From a checkpoint of a small transformer trained on Wikipedia: RMSNorm before each block, local attention windows.
Each number is 500 + 40 x the weight over its row's rms, rounded and kept within 0 to 999. Layers, rows and columns count from 0. Numbers have three digits each. The size before them is the row's rms in percent of the matrix's.

# layer 2 MLP down (transposed), 768x192, rms 0.0959, rows 48-154, columns 128-191
110:491535497497525515567510488533458522435469492509522509562562531513417421469507501469525520504543483483489490504494463446520502498543448516522486501491563539458555403462513536495502558549519552
111:443449444548480518546460565482482498499548505519523491482635530388562513531464487445521478518495530509521540527457548450424568459518441555523499561528523476509483541451518522501483460462516556
126:507479487519523502477489431530511530499504425517530485467582543428488503498404516468517531509570444468512489537554430490453541436545527500516460553606499576451514536577514489501479527534442518
052:537468564500566514551486456533527489482500551529431524468470542498543398505490441563527558472459429457520520537559476461547516467504490506551534503572499529469502538465501455585470525528547442
112:463440557581492502501548478476496500497463514558552478421551522522505471503470444542483446482485490483508443548484528516564578464501470510493483609421518412498453522558504446508503466499520555
146:560502508512516470515498509494475580415512521565534508476507516508535482505495518523426492523528560508517498587485498497530463471501477590496471496517550491482574460554452514456531463542563440
119:485475424482436507529488517485435510491542518467498546479523445456509506537523482456455491531484497526481468500473564465301481575564500403482413512496494477455422497456551546491512551457497441
104:502535533460450479560501504461477541484562503505490471469501490507492489536487560495544422491491509499477451535522505452563590533504434414538410519490547551537541498562561507519512498530585453
114:534529437483545518581480516513489531497518506450457480509556518513544564495541550422531546538415531512503539565517481494475565436557427463549424534509498501534489485523470565520504467505545535
061:482524527549495543566532452554461545482487544461535466474496539488514513442506446522569522530473514431563520513510473501433556442521444412497413466460551476427548469499536502573452399533523514
105:401506500444442501513499468438524538464474523473529500492558511469566521454572572447515494554569436490466638499461482528536469511578544489508530515497516522448518436522509500494549508569457535
043:476542512551510473571530477521549537460503498526497518562471553438568504463522502513545472511474486464482549560530555491431539508557450485568448507591546488458443459496565543566519500552588486
101:404500430482484485493525515496509551481525483537482557500489530415482465539540487475431539430473518522551544467538505460516521590465445461420410557540477493510479539544495507505540524453588508
127:461528451579498531497521533534516560397561544577527474532494488457501431480483515480492535535456448508511517538534476509588596501474496547501503470456538551455515517518496512459456521545510446
119:519492449543481479559501543488539510578472530476551548542462508487478557631485507492499579534464427456565523463534479543472454504502458508448574504489473459495520425596571586490451507491498559
106:468535464494455500528507561510578533435494506507523518439564488431512529554441516441503482463544473498546557487561470437471556514593467540455456509482540477424497478496495554523557480522575493
106:468552513514481532481551557533461447475559440523510536527564502427598503504446499481501423530477531436508545526431523494541487487462455561451425552487550471569467483594474560433509516485490541
078:516449549486502491595497509539494410448474534566524572525469449512474430644521484461481473458472451507540539519513513534537511502441438584496451543463466499518438436511588528516508486574565528
051:486553484518456458534515431507561593455511529507465482528453561475542476471527551558471475559476472447529528491539503438447530491504472502552403514603525492469426481482550563585522545598514485
111:537482488493551484493486469506494521480447499488550479511537534448443560595425484524513487524486458498545499523500461520523516476518477504432456513490465561496445534440527460558506470417520529
103:449431541541467506545422511467526598500473489499404533539495593463529518498522401523495445506515483518545524492459449525534478534456450518567493540507525505597526509423516536441504516444495514
105:532460487533467521506524527516507496484478527505585503473394508470492453516526576390441575488451486510445505549466471449472517520497494530443484521647470492481523514452594568471487468558471512
123:546493495496442535503513505445526470504632445535528522505440449459516481519509498429512445521481576523541552499475471508442510418463513434482402472558433460415506493537537470570477540471551450
109:482526547498434551502499534532512486478483418494529585491499494459512541484516558413479463542532549489466615499536477550501555469477508494476509502519546471513493501512481538594615485499556580
055:527553465515489496562475476518532481495502524531492477533475565487538513470486507530531439440453506454472535512513527448428504479579439484557462513577546482477471500526542532540481539563540478
103:488514542397544535514559515469447489538494477500540532476546518439538524497472495489552434522498433452485491517495434557488553544489476492487468598466521540577517585502449508556553470576588545
101:376413484506470489522503543478445522478520531470471554469525521483485523480554531474485463487443445456455570533445546448499562492588448479566430535502525505536425516495467573504499456496484504
114:539443482546451486550512464559532487461531551571496503465515531553460491571476432423494533551505543466530524474466534541502520558466503452564434504458500447462520518475475520534493546586545501
100:461525508479567546557518523518527527531478541473506539504438525479532547540505550593454497537452465467505497516485584552438541447471500533507500439581515479508447501551473495529479450521421494
059:443534451494503488534507476471547539479546526516484542512474594509533498444524508535458498477495490494537550536527540495482596531544451499577413504529574499542435505478520566510466531497566486
116:450418547495509489552495546573516508472494456409474465588563500519491430415509484500483487563484450474484482495543573469569505478462562506528464529570519535500507492505444530455555568498510499
122:513503479476512483513519522421514477409500527493523448445534534405542472471489480459544461415504559576505497514464463468512486480456475453519437507539567515473452523494492507542424497583574557
105:492403517495477445434503454557502556414526514514484522585485517474529498470480514568479476504500482469502532544479473584526436450471489476460451522462554505434516473501495582533517472499506451
104:460495430543436592468567560544551537535532520453556426535496573511554513498537509489498504503533491425499459533539500559462549573533507460427439483525469541456488535512470582479536475515490493
126:456498522491436479513462538503498541490505511502525502464579563421510511457632575564461535456416521502484518452529461569469475552434493471514498474490458554517538486527413458511591550502487558
059:512566519489518513520468505653528519436483474531495541457510532441495471540428485514545507514488533509566513506610532524450511444587458502468532481502541542484519460476538540528496528516568493
105:420495443538474494527497540579514485524519532451489576481505575495535554566544584450519501524498438483521542543466512566475537518573468434500500504456487518510517507497552591538570529525456583
040:465582480553506470551545472553534543460483515507546506507445549430555469487545530533499481548456479485483545563549580474448566473563441459523457535568534529499479449460551532555505506537555473
111:459518469457539536550496503563446418439467471572488471475520467439536592484546536443541471482450540525431525517578450541479540564531535459520492565474460494442538509544521465544492459489538456
103:415516533462524534511547519517496501500556440500449523490491504511503571594475509532529524538462515474522578510423504536468500480506473450449533516529541541479483489527460524586496524559486519
099:469489515510510524505446481501539470502482542520451532455531506476495533787475502518499502482487429503487485582483544510546562515499478458526490546488494493509537458548531450418472458538505587
118:438522421437511466472549514496469487469479484428470442465492482434394539466541519486467526546489498543457555570520490526500457493562513499414491589475587558483508535504460469515471524477528530
111:421468451528496539524452534487477568510499485486420514489499519460476542539479508436529462489457483430540544413533525519505491550599463543510521524565488456500491483536508531457435510534495563
121:525492494494514504526502450549574499530471569540528514577434591539578505474498527499483464588421444441477485520518525491512474405470472493501440445452570507480535514584470442446546448534514499
109:508388526576490488561511534487477488491467464515613482425488493479525478538535506478506525564496456533519478460539561480412531488458552455443490526525535432483538532439484481443500533482424418
120:546501546571466578447558467499508435517476466558577508482457574443538538504502444476557521448435521496505522501475514464529502523529456474455506512569455512493480508501466453465478442512473483
064:570508467481525494510418525520518486445492581544455502512542576500516480526515477525498489533405466459480537518580515407473518517536491557499447476565539549455495502493553519554538471526538513
053:502536455563458520596483465553507556500478521500502465562485569491532503471559452485487429498449476430487534550506480491517547559525500465560436509537591520491464502508506560507459498496524529
105:394489516463351423541513502527482593547527458472520479506552531462502464563524492503561508535512521490508556509515488519515564487504464469458536490505488499476440438550460481521538541500484592
056:423550495475522459557511467555569522409485535538503555439526542503542481409551482504501551536488521420556569513526490432516557555532471485583422532536614525520437557520544539591521455515488522
124:519482426614525511500471436540467550466488467510508518559492479550513558445526450507471477446512492515477488505521570416462483534523531498525513482534504520439564566454508452568571561513556466
053:432572495526500449538505486528515547402502538490499511460491561480543508488535564471495528519479441485566621554562522419490547513566429502518454521605576532478440483499503550551560480521535493
051:435527465558469449528511516502508573475550472485553555509483567443558485478576537515467491544503430490515526481532512454491574501605490508491442505513579487550457472534487501538525441561553518
119:472512457525466528469497445511499469436471456574504510478549534491528529481621528442588460459536408501508495511474515534526520512545544471461422542464510497523529485537500535442479495528471451
046:490569466555500494587523460548558554466485525528508532549477563466534493490545501502584469540528478482517552557560526484453587513532410518512441511573577471524483436542550516548497468536576508
107:517471596498493531554477530471463416497486503545467537463457507509513490692487552514487521529540516526511536540552504479537440546539526475503485557525539485504478482580441488535517511509538572
050:425550503500507472504531540525621566425497487479475523515459529389533479465500546452519493579454468517501520533530560492442546464589464493540416564545522526576452551478517550553493489429569458
064:441504473487465505530477427501504639506528551534498467503500525503513511513540449599491528475479523479542549480508545447534583523549508488535497543517496573538525511489451556543563531569507452
108:440482532584485528466521514526501499474533425526586488490474513562516555484494501433523524515448414441536519573415508606555515472537471513538470397559511528466466592516459487532458516507545543
105:473552498522547504509452519466510535548483466567493487476523504522510511618563515505545621515476546521501486489523536465512474481482432524431532517543530505507531549565506516488499559513478511
124:597571493566504531485464576506553509512458544511474457477531459448496547557472510515449443547487474444445501460531495552592503527437507449474438511508462535542544510565524613506466445450510515
107:471481490452488545582528490578569476455528404504552522471501571534543535576491569479524515509443469526491561486514523515441488459488485441510470601524487485525420522491523511519679501522473514
059:552552495480502496491527466517565534500503520473519511558492570469547499504520468530509572495479432507550554574495583488463573497555444508574401483530552528510435421490483542505484485612542523
110:457497495487512515535483602534539520453459495503518481405541508483470553590482490467506538540479456509513558479574477452467430519530451522538537473540503409435528505446605482544532489583475466
120:501496485444467526495584524525469472489464500449452490516512495501530599548518571536564460452550433466533579500542504530506454466500485455471464548460488432477456528464533517477582550502504521
053:535566616489483519489486405545526531460479491537531430458463490461506457540500466474427469586492514508461511509457489473553457544483494475536491495580493515520482489485536498517493460584446499
108:490552513418520461535528499509504502486470535568536492504510522525443484488432508489489497555406485407499444568540486557514487606477518387506445495474543518552481466533484515513446473599522516
117:450473500583563555569555488517428503437496483493564540442457522494568514547533498504513520522525517420430541519442482487469526511521419451505522515502513444503562532461469412509478486443468549
105:450439489490473596496503573444492510460505454478453542504441606486510551548527511483476565519502411405425578531523534492479498521441494479485424514506526474534470544558505484523556505473555518
117:497465582508508468523491469497509527547471440516523483507486559519500488711551440457522517523495479515558503511537492501495440483502532489542465505468480537562509503510573566468500622517534486
106:481489477383468551546549498484503588434511519553525435466508503496490455545469467486474560484497492457453496578552545457428613498518510432522531553524529537602482567453499492527480511516506541
066:498510506489472483569535522568497540432560512487565513479453602468529483473524457498564544506498541430529540514474503481418578533517555467498474522581501521503556416520461469447512456547482414
086:497504451494464492485526485508528487456423561520558539395421441524582427577514462543488572519507466494479530482479495522489499516566395482518373463536486476510458520462549530485466466556517496
130:560528388522508491511569536529537467537519480453510461560504513494498501441540511454483485476503449506511564492527507460459505450569480523540471478534550452510449438466574525583445463462435484
127:490513429484488497476484468484478584427509487409507505466514499458515483417494470499493455544553556501549459434463588514483522539462421575499500517507556511455505502490504494568490511521484484
119:555412411565463495520565538489457505505579442452495471480522532509533464488484562514504440464479462524496440436481452513502534450544498482483535511463578446447484510539586507544496525487539498
107:459498451490447533582560552477529474507499501446522509491518465487424529590484543573434467516488446450444446523524511515407448554552514468520502541423459454594496466493443533517576539459498512
051:500476463577478521535528492584548516462564512544464473460499584425511479542571505524590521513466509452484503522507527381482498466427553496518531559530510509438502531497522503540528521558504490
098:434493471484362567529542470509475523490552489557448495520474530480515554509552551421415474560498417477489556531454478555456597513518521471506463586513528435482481480460510534487569489527527480
051:509493480493495467511519463541511527472485537527529532505502548459552509533555482550460504529489407482529588555511560469479546422571444487545415491570549535481462449472554581561516529566545455
105:471462533520536486531574534519491438564473445534522496481478547480551511560563506508454501496508546460527548561470521530563521450534567453533474601537600445539491519552450534584614555525470430
079:524513527538464521528527525517542527477420505569499477510471550481562534482541475493512515521496510434431524573543448425434535425558447484483470536524517484468445453490475533528407450479495478
097:541515485494486487519460566575552450505439463422547462444522508481567563530488467472466512481463464464451552556508479456480519508525532466470477499547466499514390496508587485525508464445495530
052:487566480514466480545502470501573505459483537520507538489461568482525516479558531516517497496471443485472592542523513460474558471604455474557419518585581525494437485495543532570496522564548528
065:445448470498416514511493501562541493436509560478528482501476584510523456510520483433579497492517469462552522480485494495461513562488451509486452563461564455486487555509502604486486464485605513
116:500473537446570426498501490479486528471529521558558547459443500509546555480610501535431464482505479439505523487509490575523555482478520499526517405517499499464479537519514539497543534488516518
106:449500480516495515530570547473452558421513483474553445541482512476546557501478470541499498469393467432497506450533506526477518552553511496499532527483480495448473507463443519493485557505508532
108:513514494496545533530514581510576462480547456466569543431503559523525533553570540524482551481531497456507524481527490567459506522508419497426511581486417483503574449555540524480422563522479501
103:512524540470463490495559547544520555463513517564481415553522464428511543470592523509474485564460479500455544450578425518424489476491455483468450542425492529483476537477569472546469472527504464
112:497503486543503578612524469517498519493499403524449494491459465373516507647547503496528498442495491505515561498548488495553492522544524470519493487561546489515457537519445512538512456473483505
040:423569479514555458566515490491512552507536423566482470483461543460538497511550471492535470508494488512447524521508576500471532493494490474561474428512584491452462410513517519508425516491483483
091:409459532475476460506548628506482541489483511520451447507482487447439507484519514498547496584513475505479598517509459538452538523562477501558455499537519498485473579481489518521477479492530507
123:486473503506573585459572538482524450505482528456497507480504393481496509431496527484519464495506499463511462554471470521532478478413469589484400473484524512572408471510544570523580524476535488
055:474559525567501500519486433473535534474470494527515553461502561459540478500542512518506470560447449490521551545551526479441545419555455515495417523573527520499450487497534545560499448533571557
133:421513454528515534494513539466466550446543508509504447550513472526493453500548432498521459509508459553470535492558520468488531545448506480447449554537518478460531499566456474541460533665530581
047:495541507581513499543474462512570555462514495517494534546510569436516528495571520502492464519505493486514576520493545447454572454557429509578444490574560495491469462499505528561546483505565497
100:540470422494451564455514498558523470466501479491466488520498567482499472530524514539472545494472471452452513507600514560464523480388480507531543488480574480627397520503545531520566458462544485
114:460475432485543516481569525508440566450548401572443522449462515460544544511528544536432529486454438453504492520529492426554501527499520481485575501454474508484483577494479508496553412571512527
103:498528472529538479526534528578529559465499477565541531582514507486472523589521503484470526546476420560524473437583510550509503470485499512446467395510501465546430470568527480563446424513461487
104:532483553518450493530507498490535527445549525501391522538531540512420507561503458469533517508444497458543507527437532482485530486474515456517519521491495524509515468556491557549478448432519551
113:522481497550472457474550494462581510527509453561514494524476467559507486532539490555504485521484476480528502489446519531580518496475501438524503504484518491505416469423532515482528527569489438
104:499518517468506534499462545578536510548429443443438531511493448533453496653554516486569529484489502544458472556561562570520508516483557488555529483542552550470548567472528600517530559475524511
110:542545456543466505478500564490539564427586506467561480548458498493598492559522534488526578518466452493479549511499494486502507523506515500464506552515534465441528458516554569518447447594545493
108:493490512442503456487544500559514473564517446537499502579500504378503545507543534500486520568508455526497568579446472495513546511468419471506492517512481508500398502535527422579557520506472557
050:547563480520485524523486510533561515422463418575473486500466476444510480488522502516510466522482518509479525536500557487513518463568460529578455474542565538448500440474582515544483522493483556
118:513520483486487550591559555440476495501485485435490507527540491479532489612469504479509608517536545544527572482509493575535490457509448523496440455442441512466489534506512506486528422540494475
131:448401455468466492478499530544481538534487459503544431554500524511466510585477447493417526508454515570431505514540571522512522527499440491460563536492495557545491462546540564494516512564479584
# layer 2 MLP up, 768x192, rms 0.0963, rows 49-155, columns 128-191
104:480468424506579509461551513469493461483501537473556511418531455561525480465465542526539557491506533504490470523493534456524463551477544427515455543482576426486492452432464452534450508518552498
127:449525464494538483433508500454460444491427486523475527524519495507470511454423530533497471507519560530497461502551474499454431424491534446510447480479477537520526554475440500526492449522493486
057:526476453451518523458524519378549562571475498478427498477520458521547466416500480521520497472524511589467541487479508506497421534521509518541560450553419504479457532502427468472501445457477549
119:518572498575479500434481509523494476508498549425472531530493447461529445462523463502554469446503492570498524502463610523472438475507579570512576508503523538515506485502517522523495530448495570
150:488547583503443501502460502462504482531483500507487572494464481517495544463427530490489517435536486503510447471472555478469441495487511517564520427446414379522537508462517455507477451414503514
097:471575460449506568452510511515577514509483560441455574560552571510474547457459541485465457563500548433560481473464476418544479557466439450512471470463525483452536465519402537461478447447524425
108:455463491493467472503486515466635503497521500494476567506539503504575533473457394498486473447558480536644493439494505466490509448476480511518452498505526514473539500536482434493500544540429521
112:479470489488516532556468552451564479454488512457435520505507460519540477447471495531552425468576487461532488522415522467445508463569505448576501511498494449462568459489484521542587462494565418
054:545527520515489472521514473486526499549494531470447477541467474564510463442512479515530472534561593543577531427463540470495428519527491475468555514525495536568501579486439507474535534476509503
104:518502537519529523447532483489533464503539534473502489503478410522461533466512472474480556525518559521502581538448573475501496538536519489585539441449439469483557485458522542457530493468528500
050:527506494490501465514521457456549469500489505411452517516488492514467434347506477520510373535568520544544503483498573452603438452468503484526524491467479524491510443521498513467502529489419489
104:487529560441518540505445454462555521586550446474453486513516456536547544456500513557447487437495508495554439470468525521459513497479462497529478502489483463516533486525502476489524510499524473
124:482539501512529475457532487495493437579424559566513559508477486495579501445498498471535502465501537544497482493503505485490431478496469461505534501516548484497475431519545527528459500480488484
106:546487523497485451548534402482626522544466461508457539494565450525496466465539563590525433489527511479484549477496491510457516440487530460470569499521433423473489479491502436514448447462421488
095:582440495486562471492429487467540451513544483498473542548481559469536417475510529502570509553495498570507566460509600493459474505493489429540535441490523505504509435541518528483525548469493525
102:536527496470461457512475495534504490521522484477495510545456461515520536465478543511507436534500489418486473496439536439525475437563529509511521544566524444500459507419560498525574485562515520
085:458536475502445493522473527513520511567495472412462552457536543546550514470507476517491500470495517499526510502448533533510504532525505573503549401508527471583522429536535466424517594509506526
061:489508501489464464457495456497534469522495490400485525511475447491433436387489494498536477536553549479519489428427527460526461479496502461522512514503459529465550502485535476498505472482485463
109:477504545441528446472402506493536536496518506505468508514483424471499574476443503533518528534484534566510474402527489533446440526471505428522481563518538405493478437460526524489534522464458419
106:557569565471545522451475454439506456519517484504498531496486444494383480477528564546512479539470578527485524495440499493523480450547511418491494493494442505537534528575515425520521497507545516
102:504517526494406471521460489408515517567538458540463539520506441505456537458513511533455428433472539442497468447498548436521538477501505499513594475484373469483471571492502533463528556439546466
121:504482458533496462522449511485518460578545506544469543489453472563475537473429542469498528450458512552542499435537412489557493484489469469563472489551437421505537534444525495515493540498431486
102:479473584459524511538477446464524493476501531505387509478519511556479497458466469497425511562586493443481476514448561496501517489567489505509488510481525505446503535499524514494535464519433492
050:464505542425476472472480466502502502521465479481418518514549472582447517340455451451530468490549491466535479477526505437562464517511477484494495493489449484532578533495535461454493571455440534
106:544525540518520541504540489494577561572576543458509514519545539449534456461585452506555496441489533512527468504602536455532535527595479439507512475410471489605564554496456543509534553470498505
104:508510610463528477483448548466463462454508538451456556580548485474425487458487470583450492432558488591537464471524577460522499517517520585465514487502482463559592462479506534524506529427539485
117:469466537460525444551521454436512435476359503527488538476541495526450468462480475458518489466505479479501443510476461461493475424496473474462534427441520399474508491434394527457461511511513508
107:507527534473498464445419518498567524474516454486519569487500476525428450480494475575572479468522515475508491499472545452542465482503518459510504569529519482503490470495514478494469520442525574
069:497515572484518500482514444451522452495448525477495578503500460508466448337489457500527444540529506519543515490431527453589477449445479480541507468427494530499500490491485494531450506533497507
126:520559461459469428505455448501549461548507490526430502487458486502463397474493575522554505487443495520499499457468495548579415476515472547579544459462568428516514534493515452493516569477528506
114:506441484547553497556537490457482489477557495451503557560491507492481502459507539502620458405522534518488440511466466500468415550453508547524571506503530504538491468509507447511425533494520475
112:457552509394462477451467421431560403531438506469471511530437471595494457480427514455529467528499488518542496474477539498477467481454536526512527407469418450505546560546467495534495569427524533
108:444546561451538396545489463515556460470531530423474527497408524506442499453527465523528530526604521461502506530456593475507503520507526464471452522513477532500510468465406501543413458566433508
130:552458453508478470513400456451486474474459474518509550532479503555467495452482580533584525458483533490516526560434563539489481503477473502545561475499509439555547472476457467507500546502555458
061:463509544433532500433449478431491509511484477527421477473577512590477491395458521532511482498572565510532525476501595476565424519481572526497533449451463425577548522480500455452534540494481499
099:532497531488519408514451534578516547506498475484440466536578498492507463436447462548529469557535504453479442531480490568537436482481557525498501515531504546483586534492516548468519583540510469
056:545470530508484454469435480387597495476478514476455538491483466539486493366518481551489425521565562546512494441490562423550475471494475473554551512463483485482528426458496516493451538497428425
111:513513510491519465470495414463492509512490556517409522433454451544546474486495442539494449532560569522589477437466517476494494541536450517513519489437457464485580551459533532491498494492445499
096:416497500501483498523435515433565508481523528527458468526474489460484501471413478506526479463560483479483426512581553536512520493545569488520454489517405557502534529434503535431537491555491471
090:558545521531490557484524486470557485514431479483508467510466518514483547480557457580491479456519505470538460477520525521449411457529482526498538538469558530488508525533541434534543437574503509
120:512467470423523501483488474452478489464497562455468518515517526493495528453571481559504517486525554546465453530544524505480486488481510541442492471433400509540461437504506517541467560590448508
114:440486509502580478520460549521502466488449453459441592482452480565528530471485510467485451519469483490439505441535536530556464526521492499587541551434481488476457480505486512525464498438463540
122:535522541497496451562523527511570525582515502485505592574511582561521514457472492443502450465448548560517436463486566480460495487487512508487499527435521470518500541522531446459449495417491476
109:480527516403517525494405497473552473510478487449579478475518478507481475468494514493526491533558544557499480446529551429441543594461517424473530507530487481474541458479475489427437577474490449
123:488501569461500445498504491475476512534465410541496531493474492498535487462542490471486514544471539474507456471412465477509503433558471448516486490476401560549482498497443476480533467519438509
065:495465505506554516498475439389561542535466480511382564554481467530537443453457537560518483442541553569508504420482512465541466487502499489532543472506469446457527509461532503485473521460473474
066:525511527496495472473456451427522536492432502456467581506502481555487466406524499509517474515564551474515513419483531456586456480452489461534579505499469513480535420507498496540488503495489476
105:469433551437572524429518483504534453452514440438488510546555551457463458460469500496433461530505435536569534524495490542556482468546455554501471528492483516465482507448544496532486499491536463
060:514527563503515483497461450448537547519489488476479532543499449563501491385463466507508448466568552546481508436450522442623382490454502495555555483487470493509523462443534457467503545514508476
135:503502495466466479457502499488529501482477474451511539518544469525489411459464499516484500517568571479496473421500507524473489402570491584482504576495475546576501545536430489443515537458445507
049:560485580512546467489526383481542490507464518464436510509496463514470464377472410505496477506492567500559496474411473421545519494470499502523482451444458544446511463514538507451429515548442516
060:475516560481464486496493527423540478467441501497496534509494475515498456391484472548505498545485500499515519438496510442527440471423499452542515486419484528503502448495533485501424479515427484
122:518514566544473491492448393478491419512510555497519537521483551489500496460472539592522511574423598528537540462470514519505454537501475506564553516442508458520444463464553485402494545526486461
066:522496565539520466484492455393533516524428505486448554544454496482479489390493471518504461512507560536540496395442546396538476491475526458563528488445468494468516458499512449478475516510415456
106:519444522566486509528503488545581360589460500433468514544517513493475525476489461507505519494459564523486506421453547517457453536447565513475558504491472492531487543566455406529495490499483528
056:495547554497555444504521413486605546520446520534445507510449492503500443401495516494513500505509561520582538520478563495511483507488499455528574488476503475496562462444521428508510484465512423
064:507530518492519482482455454413530476528509520545468547482415504571506417419495424556572533477507545505611482489504542485498518504541492484561564468470491520559545461474532472487465454516513474
106:466550582504483492535484532453534449512452419538476525495433510459482493467473551542437540533491526478475412454489602541550430414475495498543506475508459492521506428457552509507553490454508501
090:522553513508492474531513483561640406536513460544485421451525456484525456475517488598524560471515479535461497483431502492480483436521505565471555480466480523519543480525499461564494482513479456
125:555502498500526476513481546466563532486520527528495478523518534513467453473548518516524498444542560505481497429547519460537463518592505496444591494444431494573555488467514470526513534474494589
110:516497489427524470463473505456571519486428454510496523538409466528448503477440507526498468526480530504526509547512617447507521448511537458512510473498541470524525464467542511539454559535484471
068:518514563523503466505488457445517510534433520476388546550458477486503460389480491505492481510538561505586486474460528465521502503412528449521502496427508517494531493481507465544471524543496457
110:452509541467464398449487539417500353533533550440518460504530483546490487464479515545510527495542517603500477389517497504567452509547462498510461498497497482549457502476560445438506490579499438
120:457517525456504479507521467481514582432463472463403469461484450582501519473485474567543458489496486522482565485468470487570444452539516414519507571492503450447447504393464437513457511430516468
053:458558524455558510513441430404544527566513445480411509457511476544554459416469480473549472441536578503534481483457542405493482479518562504504536489492510465534542531494511464546494499468516496
095:531509451452457481501502447493510455480445430566476499555522551458504487470427515560481467499428540559535487529472450469533434500582517459495564456471473469560483512458470538528449523441494488
109:451558490535560516558482550516540525489474587513532494476516574523496525459474510554509469542513530553487503494550516481460440510441494527563527515485535538534559539425547496515530525466464450
097:452489561484500435499498409451509428480523462510444493512511448555524498485522502478528469534511524587459513492487463487503435421421538453439507542486543409524472466462509428480517548583408562
112:492469475442449500477569468510483508547532452450438479531453436540450531462451476551487520574542520509468573491409488488476551474519446465488568521543525501485492519485511503477426546485524500
109:434493470472506480487514443468599538592467485494478498575545526446510485461467522459587463509442526507512456459490475500471349533464468475595513469547398510528501475546493456534507464458442516
063:521518551520498550490505443416524514490469504521451509513520502589542511387535501549491470539482601504512486467444468470534436454501515520496566505489417472534586523429524499543451567504493526
078:472536524494522474517465460419550450424493466545482533486447456561473479429505532542545445504467564550512472508459539503507474464525486468557550525500492518491483508458466492519439520505483472
133:450486552466519485524528512516504515550429494436519458552526536549515445455445472510562497432520471587500461510493447488480429527524508472485534510535523550596501510530476515461497492461452561
135:506518549492534472498515423440564569483466549498464559510529472538463461468482533526446495461534517447520508420495468501534404425536473507485548486460524521542547524493487486534523530513524568
125:454465504440461483522513486486482527517401532507410596532540494491441490455531472489512432517436607501585497531522481509507516494505487548510537490466522468461489478524497526456538502537484507
110:492514528509437457488511529461490473533504535470448505511474458483482476473532503526519479422532448564514584527476547439558450569572606567560495466545517448461506528469500506491462572488444510
055:475513522428514442424443491461528497461493482480480511495499406592510499396474509518495503470557546518552481468502574501525482527531533499483526465498522408525611495471490450459555519484511556
095:574490426481530522437480506498604510484529513444504556527564480519510537461553429587554503465447500597535458459498552485522480482564479490508538458440445472541550500503529505495506569470456495
070:534512536494494481489477462435532509504472533489405585502488479508517470377471483542507437502512527516550521451453580459571481450467506482548510527440486511459497468495516468513432484530487479
088:427538498512433443514491465511576542478489481439489434489539412475509558477466506563526544565562527494536485453536450502506533512491526506529543418500476518508524555443502453437495507404428554
080:486495516527488502506491472459475488498532496529484525441484444570480516459504514479500476508503502487460485499472520455530440480521470526505534429508483537526487479469507513492455559446472501
097:498526487500493529518550578454486394525532501478510471473475466563493428452546524514521472511492581525446510547523575481500527429471506472508623491488544456543450410475434535468529473409509513
060:538502547514543465480464463407519508540480517498471556543498458494488484349481480511506467496508583501545514448465564446598457458446523469547526469444489523497510467504542489512466537496478471
060:475531612476510494501468496463533450493495482510485567486494553533495517390460536597507458457503547504525543543462569459503490546542504444534518480511460567489531566441428484513495537464456566
119:533502572512559512487504450495564483512486545526528575530530501466494453466506460529498504434495553487493491507488503444545489483524477518466581458490559566523433491435502455490510525574439464
119:490526579537446491493487484430493429534504516452466493479419386536517483464542502486491491493523535559470520495476506476555442495498524512489511541491527505518476482494558492450546552522461495
107:407484481492452415476535500468511502494440457505420523479518478532458432470476484476519433528484496511530546493540547504572455505501526538464527501448547474476569509526426465469489552545457528
106:476534572525517540527518444483477523481491548442431457501506534510499487453522461519458444417555544494476548430505486447480439497556457440559508530447509539480506562500482485518528537562417470
097:500536511476488555450410436526508454504565480467458530526449453526503484479466467495502521496498578544506484467493414468553492501483480502509576469518494475482535472526447520548498571554459488
053:470503576486538527456493416355504489506452501527416504485511477547487468399491525538479453511499552573531498389436517496512467467494495511568507468475447489486548504495512468507487529481510492
097:456487509507504489413472491480526479516480481530483553487556491582524417471504499514500493450478535527490496431415479419483447464447494475497514469557471473467515490507494493563535509490507476
122:473414558446506515497475453550540415539449455448438476506499457499429428457481558522470379456546524527564512452480477530506457483474550571538452489476449545483467547450519498427520558522518499
066:504522558536511458504467467444541526474471492447425522523457479537471485366473468564508449478522501481578518452486557444505493490408519443564500478438528501485487442475518491585454489533447451
139:468501543485495535464467481473487495541512478481471564535485441556501503453478533477481502478513482565511521515514447519470526410487477568453539454477451481545517551517533533494459484530538502
064:505477526522519471487440480411539483509460478490437574528466439517515459368464510534516451514516551526512504430454531457523475481462501472542556471464509500470519476504506503536461542530461454
107:562501534529550495447517435458462549574366546457458511532467538561490429461509556509583528468456478498535520492456583521526465486463468452455533472477557466498495574486494445439508471508458452
109:574568548444565436447496450474501467531503533512505543508441512502449511440532479490540479536534500461488557477475475453439495508482489431557600490487474500498452508508480451485499468439510580
109:516480535477565447443435551511504559451415468542449477552513422457456535464514515559504463512460544508566440499455512423489416437421530514540508523579501452479502536440493436543487487479535566
100:499531522466390441531466488524554496554494471529502579508458457561517392476512502529515457519514565482546539524532538529559449476474500453483563556502516470561515553505481503568541482483520535
117:530516511463441559482466521496499495456486524495410554460460519485462438460483575519461490499513488503549479447501535504455518498484453523532503428508512512538592474512478468527497498465568478
099:480527587479553513497404473531500560506379445455452478464474476510497498493578475589514454467509551504443434517547482508510437457459493474540521468469559540450502490446523479485495517491584534
105:451445520486505487447486514420477468435531480458467545497493524499463450460477499535507424492501461517535523396489518525509485514547500464527573523541506533495512511485493521494533486489501455
093:518511493525543596484486545470545479469498534477483554516534473479588470461462521520433442506536512545567518439521474460434434485557547484528544422482450476483578547488503500515514573521513467
057:524520496473530492476470401410499486541465497474361474506487447586543508413463545555498458523532532539565482466465481465551497525492561509547497474483471467444548512473494477493518513491516532
121:503446544463480459486539500508518526550494505509411485465532462478516524480483513473524500527491494494485518486400554481498488590552468560539516487515525485529485543417526480503552552448494548
121:540478507488510545483404465459569502521435446543512474492499510536548509469495534564493505449501520528436454521434508413600492501535525532503536491505521512513531480529586501506529564547530578
125:491510527441519483484460484449541533565463486509519513470456503508622463468544487561475479506499539488468581478513528517453469554551502511577494500522494529624564488494517499470503509467483561